From a checkpoint of a small transformer trained on Wikipedia.
Training: a variant of SOAP for these matrices, 2983 steps.
Each number is 200 + 20 x the weight over its row's rms, rounded and kept within 0 to 999. Layers, rows and columns count from 0. The size before them is the row's rms in percent of the matrix's.

# up: layer 19 MLP up, 512x128, rms 0.311, rows 404-430, columns 0-127
# down: layer 19 MLP down (transposed), 512x128, rms 0.352, rows 404-430, columns 0-127
up404,096,149,156,186,196,195,205,194,214,217,196,180,206,190,177,224,190,181,234,161,205,222,181,169,215,169,190,189,216,189,229,201,182,207,201,190,192,189,178,221,198,204,220,227,208,201,202,197,188,189,214,181,209,178,205,217,220,204,188,176,196,212,198,245,191,174,221,200,220,193,211,193,215,201,193,157,164,181,205,192,211,222,219,198,194,223,197,189,224,212,244,160,204,230,186,217,206,211,194,204,155,184,185,208,238,239,200,197,207,224,226,195,224,152,176,218,170,205,206,163,185,190,182,174,232,198,198,189,212
down404,086,243,248,205,191,204,203,224,207,205,233,181,230,187,189,191,202,196,224,211,244,220,240,213,223,181,192,211,208,204,177,173,202,175,249,192,187,213,192,211,217,233,212,185,203,194,208,197,213,172,227,228,182,215,220,173,174,182,224,184,167,214,212,171,213,191,226,188,200,218,193,192,187,191,217,240,231,209,174,223,176,195,218,180,218,222,225,212,205,180,203,234,210,185,203,196,181,176,207,217,193,201,210,213,193,159,228,187,188,174,205,190,175,225,170,179,207,215,186,226,203,210,193,196,213,205,199,226,157
up405,101,192,190,204,176,207,229,171,185,212,162,206,212,205,229,178,179,217,188,204,206,204,208,204,175,235,165,238,227,185,187,199,201,194,182,205,211,193,195,222,191,227,183,178,192,204,197,231,225,190,191,192,180,239,217,244,155,205,206,188,188,177,187,205,203,189,150,199,205,198,247,195,192,210,182,201,222,215,219,201,222,196,201,219,168,208,218,166,243,186,224,200,215,194,231,187,202,188,191,181,233,183,196,207,184,221,202,227,225,180,185,218,196,184,194,210,192,217,224,176,236,214,214,189,199,241,212,238,231
down405,102,216,176,182,178,196,225,182,184,167,172,185,203,191,183,221,191,185,179,168,210,206,203,212,210,179,209,232,176,209,175,188,201,191,228,201,198,204,221,151,200,233,199,184,188,174,213,192,222,204,179,216,230,219,236,165,219,199,215,229,209,254,190,207,225,186,189,195,221,208,224,204,208,221,232,203,210,163,208,185,195,212,234,199,212,162,238,197,195,219,235,174,180,193,193,172,202,192,201,188,195,197,216,227,194,210,195,198,203,184,193,171,203,217,142,153,187,183,185,204,202,172,173,193,187,196,209,184,217
up406,098,224,179,211,212,226,201,219,210,227,190,221,177,187,167,231,199,217,184,208,190,175,206,185,201,220,147,221,236,181,203,198,197,164,165,215,192,216,179,177,199,190,196,204,222,210,201,199,212,200,162,171,212,206,174,221,201,219,181,192,191,193,230,200,181,161,194,234,214,194,206,242,179,185,215,194,196,174,187,194,201,224,216,193,168,193,197,171,205,211,179,202,209,183,226,229,211,176,202,209,197,191,177,174,225,198,206,202,181,170,204,219,168,207,206,145,196,207,187,154,185,219,212,227,191,182,215,237,171
down406,114,189,244,203,185,210,221,210,187,176,175,225,194,217,190,180,212,235,146,218,225,186,214,220,205,202,169,192,163,198,220,175,219,221,182,210,185,202,189,163,209,216,203,194,197,224,167,193,215,201,188,188,188,179,197,212,178,199,170,219,218,191,219,183,188,226,199,179,152,189,199,239,226,204,231,206,205,223,170,186,197,199,200,243,193,180,198,200,140,177,198,216,204,160,191,197,211,206,194,222,202,232,215,201,169,212,214,215,183,185,187,184,191,171,229,205,178,209,197,190,186,190,202,197,205,235,231,211,222
up407,099,246,197,239,234,187,199,179,191,196,189,179,200,168,214,174,172,184,215,199,200,197,188,210,171,207,166,202,222,214,188,209,187,239,169,235,187,186,160,186,201,203,193,207,237,163,178,219,191,202,187,239,195,166,199,176,174,223,195,237,210,197,198,202,194,169,202,183,174,182,187,229,176,183,230,226,138,167,200,210,178,152,218,202,210,184,204,224,198,219,189,176,213,190,210,200,198,199,207,179,184,215,184,204,194,203,178,206,220,199,194,205,196,196,205,176,155,193,206,202,214,208,196,213,174,204,198,210,182
down407,082,202,212,164,197,181,205,230,215,179,179,190,206,217,202,194,170,194,189,150,183,188,170,207,202,200,156,170,190,233,217,211,140,213,242,177,182,211,206,200,178,195,157,191,214,222,238,205,189,185,210,198,211,183,204,205,208,216,206,174,227,194,194,220,182,205,190,182,172,220,211,214,198,209,183,187,213,188,215,192,237,194,158,200,209,207,186,182,191,200,144,207,191,232,197,194,218,171,177,209,164,184,231,196,212,210,195,192,196,206,229,171,200,175,220,240,190,203,199,203,178,211,198,210,216,198,207,211,162
up408,103,217,210,146,190,175,231,188,224,220,238,207,204,225,227,187,217,226,191,184,224,197,218,201,242,214,206,215,249,205,190,195,206,211,193,224,225,224,177,178,197,181,157,218,187,221,207,238,187,189,179,214,239,180,192,209,214,202,194,213,203,225,168,185,206,185,210,229,229,205,194,223,203,175,204,211,192,193,194,211,200,205,230,204,197,230,173,197,197,218,191,196,176,185,218,211,179,208,200,173,208,153,201,239,179,190,217,169,208,195,206,214,208,210,203,204,204,229,216,183,200,198,270,200,189,198,206,207,186
down408,095,183,201,192,219,207,195,209,211,181,186,198,182,181,175,231,204,257,216,244,166,173,234,190,187,182,204,177,204,180,197,218,215,235,217,199,214,194,189,193,207,205,236,217,202,212,187,199,203,171,213,190,185,237,190,173,215,212,191,177,198,169,220,204,192,186,197,245,240,222,205,180,230,183,215,198,196,224,203,198,225,161,194,207,207,190,202,221,207,163,157,204,202,201,181,197,177,207,184,206,210,232,201,180,215,219,203,193,189,196,173,190,218,189,190,192,166,215,164,220,211,186,211,195,231,248,219,243,191
up409,104,217,202,181,203,219,190,173,222,186,197,189,212,178,207,176,201,221,181,238,204,191,176,172,212,200,228,224,202,220,199,204,202,209,184,175,197,192,193,187,170,179,192,168,183,220,200,191,169,176,188,182,185,210,196,192,174,186,214,188,188,204,180,200,153,235,200,263,212,195,229,195,195,235,218,175,176,183,191,196,203,211,204,192,170,152,188,204,187,174,225,197,201,184,167,247,165,194,210,195,251,196,193,202,218,253,197,192,226,183,196,206,190,205,183,201,213,217,206,197,217,187,201,222,167,183,180,169,205
down409,096,235,169,222,163,192,183,217,172,249,175,211,190,225,176,222,209,205,191,167,173,225,223,232,197,177,178,178,173,195,229,215,189,194,235,202,207,184,224,180,207,194,205,203,207,184,192,186,209,225,237,212,208,199,178,214,227,194,202,193,200,179,198,206,202,179,171,146,191,200,207,226,208,206,190,245,231,227,193,210,168,209,205,199,222,223,172,181,185,222,167,234,203,197,202,189,227,184,221,189,166,199,197,208,187,167,215,190,203,209,207,174,193,213,215,202,209,197,197,223,172,189,191,183,233,189,223,231,204
up410,092,215,189,186,195,206,216,179,178,199,201,214,202,212,198,120,187,243,168,218,182,219,215,215,210,190,184,206,210,148,198,217,211,207,214,180,213,200,235,208,171,187,179,218,200,197,201,207,188,215,190,201,216,190,186,206,205,188,205,215,192,178,198,188,211,241,181,201,249,204,178,192,218,213,217,232,230,226,227,210,206,181,202,183,207,163,225,174,194,183,196,211,186,183,189,219,173,204,226,210,207,190,262,213,194,196,215,192,204,186,259,199,197,212,174,196,203,218,191,187,217,176,198,176,227,178,213,192,211
down410,081,206,195,192,217,186,203,225,208,210,230,216,179,223,229,225,217,201,192,228,244,193,204,207,219,212,206,189,194,271,199,220,231,225,166,206,221,183,207,206,218,188,234,191,173,230,249,222,190,148,220,218,184,193,202,189,159,232,213,204,221,182,191,197,178,186,192,190,177,207,193,208,218,203,201,218,197,203,222,206,208,238,220,221,200,224,177,229,221,203,203,216,207,198,201,203,246,204,184,169,204,192,165,180,188,181,210,218,214,202,168,184,213,233,179,218,172,200,215,196,187,201,202,204,216,185,188,211,203
up411,100,198,210,221,170,203,229,194,236,178,193,215,218,217,208,183,221,222,206,203,249,174,194,233,209,175,202,189,179,179,237,182,224,199,209,209,202,172,202,234,215,194,178,195,199,160,196,224,208,246,205,233,208,190,191,176,219,206,171,210,199,194,216,194,211,177,189,199,177,220,206,232,262,195,214,162,196,185,217,198,180,227,218,201,175,181,212,222,180,193,212,193,202,189,192,245,212,195,191,204,228,210,199,210,198,184,201,196,213,206,169,154,164,183,210,189,166,210,187,201,166,196,196,187,210,198,208,236,220
down411,107,218,204,221,176,197,232,190,220,208,218,198,211,189,194,197,215,230,126,202,182,202,198,220,198,191,190,196,168,214,212,205,195,220,194,201,199,241,212,195,226,226,215,218,216,218,219,212,205,211,190,217,192,186,187,180,164,209,200,206,204,198,234,191,184,213,209,210,233,190,202,185,189,189,194,186,210,217,190,206,201,220,178,234,176,222,155,215,218,173,178,177,192,181,221,178,212,210,180,186,184,224,206,231,182,176,221,216,185,184,186,199,255,212,213,226,150,193,184,193,189,182,213,170,187,223,215,165,246
up412,101,211,189,183,218,232,165,212,195,202,185,212,188,197,213,150,200,156,217,190,182,166,200,189,211,183,256,185,213,186,228,212,226,249,192,231,208,226,181,202,194,166,217,185,209,233,226,218,190,187,218,200,227,226,206,228,182,196,201,206,201,188,190,177,206,181,197,220,189,202,178,191,211,222,226,203,186,178,212,175,231,204,180,192,209,182,190,193,172,208,218,187,209,167,193,210,194,208,191,221,236,171,164,216,157,188,170,146,216,198,209,213,193,166,200,187,186,210,189,216,196,200,214,208,193,206,213,186,222
down412,097,199,191,200,187,208,208,213,186,199,178,232,185,229,212,188,236,185,174,201,203,229,191,233,212,211,206,187,177,200,175,230,208,168,196,224,188,192,194,188,190,216,243,213,226,224,174,223,196,185,235,205,125,202,201,180,216,178,165,173,183,211,202,226,170,210,215,209,208,208,236,178,200,191,194,192,223,205,156,192,197,208,161,214,198,213,198,190,221,220,177,212,207,203,215,189,198,211,205,196,211,200,214,221,201,194,249,198,225,212,204,211,205,217,205,206,218,168,209,149,172,197,217,198,180,176,190,221,239
up413,101,205,218,209,190,223,210,192,205,201,207,181,186,190,242,203,188,200,169,190,192,189,169,176,186,209,186,186,241,183,158,192,187,204,186,171,227,214,207,211,217,171,211,205,209,178,205,225,206,204,193,215,190,215,228,192,225,190,231,201,223,155,202,185,183,212,209,178,186,207,213,215,236,213,231,166,212,199,214,174,169,168,202,243,208,208,202,181,201,193,217,202,184,210,186,223,198,234,172,174,186,231,220,214,220,197,234,220,202,213,192,216,255,175,206,191,173,151,217,160,204,213,226,190,191,183,206,217,200
down413,101,230,196,184,223,233,212,219,198,227,207,188,210,163,209,180,199,190,226,214,212,230,197,210,206,188,199,223,198,224,237,230,202,174,221,216,172,230,184,197,179,207,210,212,209,217,209,188,202,196,195,180,201,200,180,203,194,197,186,212,229,234,237,205,205,183,228,222,201,190,177,218,180,215,207,234,185,201,205,229,185,246,226,189,192,210,208,219,192,185,200,217,200,196,206,180,188,172,201,167,218,145,190,192,156,195,200,200,177,225,168,239,188,213,172,192,194,221,178,253,202,190,200,232,250,201,209,215,198
up414,095,197,222,190,244,220,229,234,193,181,210,222,188,229,191,205,177,191,219,172,187,185,167,199,216,178,215,184,199,207,184,184,201,217,170,206,202,225,196,189,236,223,220,190,179,220,184,203,219,220,210,202,186,198,202,206,202,218,232,197,195,236,190,225,204,187,196,188,184,139,177,157,201,235,210,197,174,216,216,212,187,182,193,219,216,252,204,217,200,191,195,214,184,211,208,190,189,211,188,177,221,159,185,215,202,196,220,180,186,211,200,208,247,180,216,169,166,217,191,199,224,209,191,157,174,209,231,200,222
down414,102,175,198,238,230,203,203,185,216,165,199,230,233,183,196,195,195,214,188,205,219,192,210,230,189,215,220,217,222,205,226,212,187,214,219,190,170,227,179,188,172,209,207,213,196,202,204,224,210,191,196,202,240,216,216,218,175,171,234,172,200,195,154,206,160,214,188,180,202,227,184,204,180,194,208,217,209,183,173,238,216,176,207,156,189,187,189,223,223,204,208,198,186,165,208,152,218,170,207,205,173,209,175,191,208,200,231,203,208,240,211,226,195,195,189,205,207,185,219,202,215,210,183,217,168,160,191,169,181
up415,111,208,202,197,171,181,174,189,186,194,197,190,223,191,205,208,207,205,186,178,190,214,250,186,183,209,196,209,188,168,190,195,219,185,178,203,179,196,194,200,184,179,258,223,171,193,170,210,171,176,233,147,200,198,192,230,202,220,209,203,205,163,207,228,222,230,219,196,230,188,239,199,231,211,157,198,198,238,201,198,168,184,190,179,199,207,212,191,200,207,182,213,203,187,205,198,174,199,212,211,175,193,209,197,158,200,166,188,197,212,218,236,187,216,204,206,209,187,258,185,208,199,206,188,175,198,184,221,240
down415,111,194,156,198,194,191,191,225,231,229,204,193,165,215,212,192,200,202,191,228,160,185,208,256,184,211,190,176,210,253,204,182,208,174,210,195,208,214,159,199,216,209,163,189,192,200,175,182,209,232,191,205,213,204,204,201,218,160,200,216,229,206,199,183,201,166,197,204,187,206,194,183,199,187,198,209,169,195,199,182,204,185,192,233,210,213,190,154,201,209,189,206,227,211,219,228,223,172,201,202,207,209,194,211,221,215,208,184,208,197,191,197,190,179,205,232,178,227,138,223,174,212,228,193,175,224,222,243,206
up416,100,179,212,188,192,214,210,195,200,163,191,188,159,182,176,227,198,216,204,200,198,201,181,211,201,232,207,200,199,181,166,185,198,168,183,164,201,215,197,218,201,239,195,234,192,184,219,196,204,185,168,144,193,208,194,205,206,200,212,220,215,202,208,179,177,210,194,195,129,204,197,224,178,159,176,198,181,241,216,181,199,165,220,211,183,215,186,191,204,209,179,219,203,225,191,195,220,162,177,214,193,226,234,225,188,201,182,174,185,188,203,225,193,152,200,191,169,186,224,197,205,204,193,206,167,175,198,200,186
down416,092,198,186,201,246,208,187,193,181,159,198,251,213,178,181,213,193,189,215,232,201,206,176,201,168,184,171,150,206,204,204,219,197,209,164,251,238,185,227,185,192,185,225,194,198,234,204,204,184,192,189,220,183,196,205,186,223,199,188,218,204,190,179,198,186,185,205,175,235,199,220,231,215,219,229,178,187,197,177,249,189,184,187,195,193,216,199,199,184,202,217,156,171,194,201,223,191,197,171,192,194,203,177,193,202,169,217,220,220,205,198,163,196,194,192,212,213,202,193,181,171,231,214,210,197,189,157,180,210
up417,098,207,220,171,204,208,191,207,223,206,243,237,200,168,204,216,199,216,176,189,206,181,188,195,188,196,177,175,217,201,218,198,209,181,195,199,190,230,234,222,210,175,216,199,195,174,210,201,159,168,220,165,182,196,233,195,202,211,229,213,229,202,213,205,242,213,195,212,246,187,176,168,211,185,168,205,223,171,235,193,183,203,161,242,212,197,182,187,233,193,190,218,192,224,231,183,207,195,191,201,165,212,216,213,226,187,207,190,209,204,201,198,205,258,202,181,179,180,221,215,212,190,209,193,202,228,205,233,181
down417,099,222,205,225,208,211,225,196,213,194,199,184,203,233,188,200,218,206,218,208,182,190,179,191,208,194,204,209,187,184,198,206,200,233,198,182,193,184,177,198,194,225,187,202,194,217,230,184,202,221,233,185,183,194,198,166,196,196,218,179,155,176,195,201,186,223,239,213,200,203,210,202,183,268,215,213,200,229,207,210,197,190,200,219,162,215,202,202,186,215,182,228,200,198,227,222,202,199,181,235,241,201,146,170,140,205,200,189,233,203,207,213,176,182,228,193,191,221,221,172,176,193,181,195,200,182,210,202,257
up418,104,212,202,184,242,229,182,232,185,171,198,217,194,225,191,219,202,203,188,187,170,202,182,248,211,196,209,192,157,194,218,204,187,202,215,174,215,223,200,234,206,220,198,217,183,232,206,206,193,223,165,211,223,232,202,180,143,196,227,201,208,199,228,217,195,198,231,249,193,226,210,207,185,196,207,176,224,204,222,226,184,211,189,189,187,195,181,186,211,186,218,169,192,184,207,177,191,183,207,191,195,199,218,208,226,197,176,176,190,139,226,191,206,216,216,209,187,243,210,217,188,204,195,215,200,172,201,229,177
down418,102,185,183,231,162,172,203,205,220,231,223,132,221,230,193,202,187,183,193,218,159,201,214,209,184,188,182,215,203,164,195,172,212,195,217,198,197,219,220,186,217,166,200,206,181,195,201,197,178,166,201,229,221,173,165,202,214,170,197,173,239,185,172,206,208,212,229,204,181,225,191,233,193,151,190,238,198,194,194,171,195,195,229,208,193,222,208,210,229,204,191,207,192,199,193,180,197,197,223,201,182,237,187,221,179,199,213,204,205,214,175,204,200,170,205,192,241,224,174,179,186,203,206,197,177,207,202,198,218
up419,091,230,200,180,201,190,184,215,210,200,214,219,241,187,203,192,184,170,193,231,146,211,222,166,207,185,205,221,202,199,182,181,205,228,187,221,201,217,195,170,137,189,205,188,192,222,192,191,206,217,199,198,199,188,225,270,222,190,200,179,222,198,199,193,199,195,195,176,193,184,194,204,173,216,221,200,167,216,213,174,208,218,191,182,208,190,162,205,171,191,213,199,196,191,208,220,176,210,237,233,215,203,195,187,211,212,195,206,196,159,227,191,197,173,187,215,203,210,227,231,198,192,222,224,212,225,180,180,249
down419,089,212,196,182,191,247,196,194,216,177,192,199,162,203,180,202,212,212,192,154,203,178,160,198,230,251,202,227,186,189,197,236,211,227,201,192,206,169,192,198,212,219,225,200,201,168,208,175,193,199,192,191,188,211,183,174,209,185,194,177,187,188,236,207,210,169,167,167,184,214,218,205,226,191,207,225,204,195,207,232,202,184,248,192,213,199,203,190,212,173,222,198,195,223,187,251,168,226,205,215,189,196,236,208,215,188,199,214,167,188,190,211,198,220,220,194,170,212,210,211,209,195,210,174,168,200,154,207,174
up420,095,185,217,231,181,176,189,219,198,214,215,212,208,203,217,211,204,172,206,215,180,173,200,222,206,207,226,189,206,191,197,218,171,227,192,191,192,186,211,229,218,211,190,191,203,197,205,171,182,228,223,218,162,209,228,223,234,200,193,197,211,193,163,220,199,205,201,149,199,211,196,221,199,204,233,207,201,219,206,228,195,187,221,208,158,202,223,171,205,217,237,189,199,233,188,262,170,226,232,241,225,212,210,158,197,213,204,214,208,171,189,169,224,197,199,198,168,225,184,201,172,197,211,180,209,174,193,229,202
down420,091,184,167,162,157,217,219,193,186,228,232,205,203,226,179,219,211,218,197,184,217,200,185,188,167,183,232,193,216,237,180,222,214,164,223,212,233,216,188,172,221,181,232,218,187,186,188,194,200,186,197,201,231,198,200,211,192,185,188,174,212,194,230,188,199,228,223,215,205,215,183,208,193,209,202,222,197,184,216,167,192,197,219,184,198,224,166,203,165,176,209,206,206,203,212,186,232,200,166,221,202,174,173,231,219,215,217,193,211,209,211,223,185,190,190,190,202,244,248,188,209,211,175,194,246,201,232,210,187
up421,104,195,146,183,162,213,195,199,222,171,200,226,180,197,198,186,178,189,206,173,190,168,198,202,218,191,177,213,230,193,203,177,207,158,210,184,202,218,211,175,194,200,203,194,189,201,187,173,201,171,198,196,207,202,177,223,234,215,202,212,219,223,232,194,169,199,186,188,160,200,173,215,195,198,164,234,182,206,198,211,208,161,229,225,181,214,217,198,199,210,230,212,190,165,186,199,224,209,229,226,197,236,176,179,199,235,211,230,194,183,184,204,192,199,209,153,184,228,232,185,192,184,172,183,195,235,203,227,212
down421,100,183,169,229,198,177,202,184,222,185,209,199,196,170,216,210,209,213,195,202,179,193,211,176,190,218,238,182,198,197,169,200,227,241,172,202,208,199,217,189,181,220,172,185,227,182,220,217,205,183,176,202,209,190,189,223,182,191,204,238,161,215,173,217,214,190,195,219,198,232,180,178,187,196,248,221,169,225,217,197,205,204,197,214,164,200,212,195,212,188,196,229,228,217,205,225,234,182,173,192,196,196,168,217,224,185,175,189,209,180,222,235,189,196,172,211,218,137,240,181,203,178,219,196,201,182,191,215,213
up422,103,212,232,213,201,201,206,236,187,188,182,228,193,153,210,210,178,205,219,221,199,230,219,234,250,222,190,197,175,233,201,206,191,167,195,218,209,215,184,211,200,194,199,206,194,192,196,181,195,174,164,204,215,199,215,182,223,196,198,172,176,224,200,188,200,206,173,221,243,195,206,222,224,208,183,202,220,219,236,194,185,197,203,195,192,209,195,203,196,209,162,144,198,170,197,221,218,190,170,165,208,170,203,222,177,190,201,174,206,193,216,214,169,193,185,216,199,226,220,216,202,163,190,223,197,206,254,220,177
down422,106,179,201,193,215,220,203,144,227,187,232,214,214,227,208,166,213,229,217,217,195,196,213,183,202,184,203,188,197,172,199,174,202,262,202,187,208,193,249,200,217,182,209,203,221,190,188,211,199,273,202,200,195,175,172,201,186,213,180,241,203,189,187,241,193,202,208,184,193,175,204,213,214,189,188,182,179,181,209,208,225,178,179,208,198,207,163,209,186,192,212,225,169,231,206,196,198,206,221,198,199,212,205,182,241,209,213,193,179,215,190,173,244,183,212,193,198,177,193,185,202,206,191,207,198,186,171,225,227
up423,106,216,232,205,199,210,204,200,197,194,197,208,190,164,170,172,225,230,176,191,190,178,213,168,220,196,187,189,194,188,188,173,208,198,150,196,221,195,205,216,235,185,237,205,189,204,214,170,205,202,183,195,195,220,201,184,192,198,218,201,205,224,234,200,222,204,196,191,209,177,227,232,179,188,235,212,210,206,206,160,208,189,217,203,173,228,173,229,187,189,170,180,189,184,267,211,195,189,196,203,173,217,186,195,215,196,221,242,196,195,198,229,241,199,213,190,253,213,204,174,198,213,176,216,201,243,214,194,203
down423,110,186,202,206,185,148,196,208,178,203,203,182,190,211,190,182,196,244,203,181,212,200,235,230,215,201,183,208,195,191,199,248,190,235,206,216,257,182,201,217,197,221,194,201,182,198,214,211,208,215,177,228,201,226,157,223,164,202,190,205,162,224,183,180,149,205,233,197,189,193,211,190,190,202,176,213,185,221,195,240,221,222,178,190,204,221,213,168,194,184,199,204,180,208,206,197,196,201,197,195,209,186,229,185,182,210,186,199,211,201,162,176,195,220,204,190,153,203,203,164,186,207,237,208,211,190,214,242,201
up424,090,194,235,221,189,187,204,204,180,186,209,213,187,181,192,201,197,187,195,212,192,205,181,226,163,199,246,222,196,171,215,197,212,199,204,189,193,179,227,192,150,141,189,221,145,178,194,200,225,199,184,197,204,219,151,214,211,206,228,227,196,161,229,236,211,191,189,203,200,240,199,215,196,175,197,182,210,228,187,190,220,197,235,245,223,158,184,201,176,197,210,208,194,175,210,185,182,186,192,187,210,217,196,176,201,187,175,193,210,157,199,222,187,200,160,213,210,200,223,198,201,206,194,193,201,202,214,208,199
down424,079,224,204,179,208,245,183,190,229,204,215,171,195,224,236,200,214,209,173,220,186,200,205,202,208,207,175,178,218,188,174,232,212,198,207,224,218,224,181,201,229,255,212,193,253,234,239,213,181,221,216,202,227,171,214,206,202,205,170,168,185,252,206,179,181,198,211,198,206,198,194,226,193,214,225,174,195,203,218,207,209,195,191,143,214,217,228,214,190,200,195,200,201,236,192,208,192,204,189,224,193,162,236,238,200,185,213,183,192,217,186,207,220,194,195,203,203,193,169,224,205,194,197,199,194,208,202,183,224
up425,105,212,200,182,200,198,208,200,181,213,213,196,200,219,210,224,240,191,187,197,223,216,191,223,184,216,222,216,189,219,229,168,227,204,170,226,215,233,196,204,200,192,180,183,201,201,238,196,189,196,208,196,212,175,145,177,227,209,245,207,190,211,183,171,199,238,199,171,189,204,192,222,210,203,172,175,222,214,225,196,169,193,204,196,201,161,203,202,201,172,168,223,235,229,190,218,168,234,206,178,194,256,204,179,213,191,184,189,212,204,197,200,178,188,201,194,187,175,214,189,219,204,226,238,192,169,204,233,175
down425,100,192,233,213,190,184,209,208,206,189,213,212,187,214,214,210,208,212,187,138,209,161,201,188,199,249,193,187,228,205,189,214,215,196,188,186,186,177,194,192,205,224,208,200,222,209,178,184,184,185,193,203,183,195,202,227,217,220,190,213,189,199,218,183,215,193,188,209,186,217,220,198,249,230,235,136,206,208,167,180,206,205,217,181,244,213,243,229,231,194,219,213,201,186,196,186,193,193,194,202,179,198,182,195,221,183,212,194,180,211,221,218,183,242,193,183,208,227,218,195,200,220,171,249,193,177,182,194,238
up426,101,190,209,204,220,205,198,208,185,203,230,205,219,219,180,186,178,213,197,193,198,146,192,224,210,190,183,244,194,208,205,221,169,156,201,214,171,227,198,197,204,211,199,254,227,245,181,222,205,207,181,240,197,177,195,223,185,191,187,202,187,192,214,170,238,190,192,215,211,228,224,206,192,168,218,215,174,205,180,204,199,186,238,203,197,181,206,178,171,147,207,218,196,194,208,220,205,183,180,193,231,224,201,222,188,203,186,200,193,180,187,201,192,191,209,238,178,219,181,190,238,191,179,191,226,198,241,199,218
down426,107,174,232,242,178,191,244,194,202,184,207,229,202,225,188,190,204,215,188,200,196,194,210,204,204,215,223,190,207,205,206,198,162,208,198,189,234,182,229,188,214,205,190,174,208,149,192,182,203,177,194,216,205,202,213,210,204,200,201,188,233,201,190,198,209,164,213,199,191,186,213,191,230,180,194,236,198,179,219,231,199,156,184,211,217,233,219,168,237,205,249,231,196,225,205,179,228,187,217,160,203,171,195,212,211,191,215,217,194,189,184,203,250,201,191,181,185,189,168,187,234,206,174,223,188,167,208,200,176
up427,098,172,221,184,201,187,199,208,183,215,214,193,190,209,215,230,226,192,199,234,191,201,165,188,168,202,206,216,193,184,233,199,221,204,163,178,213,227,200,176,206,204,200,199,232,212,182,219,209,157,218,203,176,183,181,191,221,199,182,220,179,207,220,210,192,181,214,184,214,168,179,198,190,188,216,205,188,244,238,202,167,218,166,208,243,167,177,184,211,226,179,194,162,183,219,200,231,196,195,193,213,210,177,205,184,203,226,194,208,187,176,154,188,216,226,176,209,188,179,204,159,178,203,245,198,186,216,182,222
down427,100,234,205,221,178,186,207,211,207,193,177,191,237,231,198,242,179,210,228,164,190,162,222,220,167,183,191,181,205,223,211,176,214,167,200,200,205,237,209,223,211,217,194,171,198,174,210,200,195,204,208,194,207,200,175,236,230,207,216,192,238,214,196,179,210,221,199,205,200,196,214,196,183,175,188,238,221,187,199,216,210,212,207,202,177,212,215,191,217,187,195,184,226,215,189,199,147,205,194,195,223,136,217,199,222,193,188,194,156,190,218,195,191,200,166,230,207,217,189,211,219,201,181,212,210,212,153,222,222
up428,099,194,198,174,200,217,212,191,224,210,210,211,180,197,177,218,195,228,201,179,177,163,208,226,228,211,187,191,205,153,233,217,195,196,173,196,206,172,200,190,251,184,193,196,188,222,172,149,190,205,227,209,195,235,198,208,148,183,200,190,194,226,191,184,209,218,192,185,201,217,216,186,201,229,177,246,178,185,162,225,185,174,211,228,199,213,188,194,202,228,235,217,206,217,199,205,191,226,174,181,212,197,200,195,217,217,173,192,206,193,188,211,230,191,193,215,207,219,199,205,173,202,165,226,205,229,229,241,209
down428,104,201,218,196,177,235,179,183,177,189,179,181,237,225,210,173,205,190,217,197,161,186,200,180,221,184,181,218,224,184,216,185,218,186,181,203,212,201,175,184,214,185,197,188,195,235,251,224,167,155,153,200,229,187,214,196,203,197,178,217,208,191,213,198,179,162,176,205,180,212,177,192,213,211,228,202,196,177,235,164,207,188,165,179,203,191,242,212,187,189,198,228,225,187,214,204,222,194,205,178,241,181,206,214,228,196,217,209,189,165,200,197,207,199,209,222,167,196,192,193,189,182,224,202,218,167,214,183,200
up429,099,231,186,234,199,206,172,185,170,200,175,203,196,218,211,208,207,184,219,232,198,224,228,174,217,174,176,213,189,195,199,201,181,194,184,219,178,178,225,205,195,202,212,209,217,226,236,216,182,204,216,229,187,206,190,177,194,217,163,168,227,200,191,218,214,225,205,212,170,177,201,185,209,219,210,218,182,209,207,198,192,153,210,162,222,202,183,205,189,157,189,203,206,208,182,185,216,191,198,197,198,196,205,211,200,212,225,176,198,179,182,199,203,206,227,190,175,214,152,137,236,166,193,207,236,217,234,194,167
down429,099,199,218,230,154,163,220,196,171,212,203,184,188,168,212,238,192,182,204,168,223,198,209,198,188,175,192,206,190,215,187,199,220,197,205,220,178,164,201,205,161,205,205,207,248,222,233,192,197,219,203,199,193,236,181,197,177,203,209,202,211,200,212,184,186,173,201,224,197,188,150,219,224,193,221,187,208,178,233,180,208,210,229,201,172,173,210,231,206,206,165,187,181,214,200,205,182,207,186,196,183,203,218,182,174,200,280,199,196,205,181,217,188,192,209,232,204,180,199,182,217,192,218,203,222,225,184,209,213
up430,107,189,180,209,188,186,216,210,185,201,199,211,231,196,206,233,174,182,204,203,190,188,205,181,195,201,209,165,201,207,222,175,200,161,177,199,181,176,223,235,216,176,209,197,198,203,246,160,209,221,173,224,208,180,198,165,167,192,226,175,208,226,198,236,200,182,184,197,203,186,188,199,198,201,179,201,177,184,208,175,171,187,202,192,153,174,189,190,196,205,204,193,210,187,206,201,216,187,180,259,249,224,222,178,188,204,213,184,206,190,187,218,201,229,207,193,160,253,203,223,198,205,192,213,179,240,216,221,210
down430,113,150,195,179,217,179,206,165,180,214,177,187,205,209,229,235,207,227,169,209,197,199,199,209,179,202,195,216,170,189,216,207,198,212,216,202,178,163,212,202,214,218,199,195,215,231,214,175,202,209,195,189,170,184,173,181,208,204,251,197,192,216,195,217,177,178,179,191,155,197,205,216,206,219,212,239,191,223,207,184,189,158,212,206,188,180,213,213,175,234,171,217,190,196,188,230,251,192,219,213,192,205,204,206,202,191,224,206,202,162,180,188,178,204,167,170,219,197,204,199,201,205,195,239,178,249,206,231,190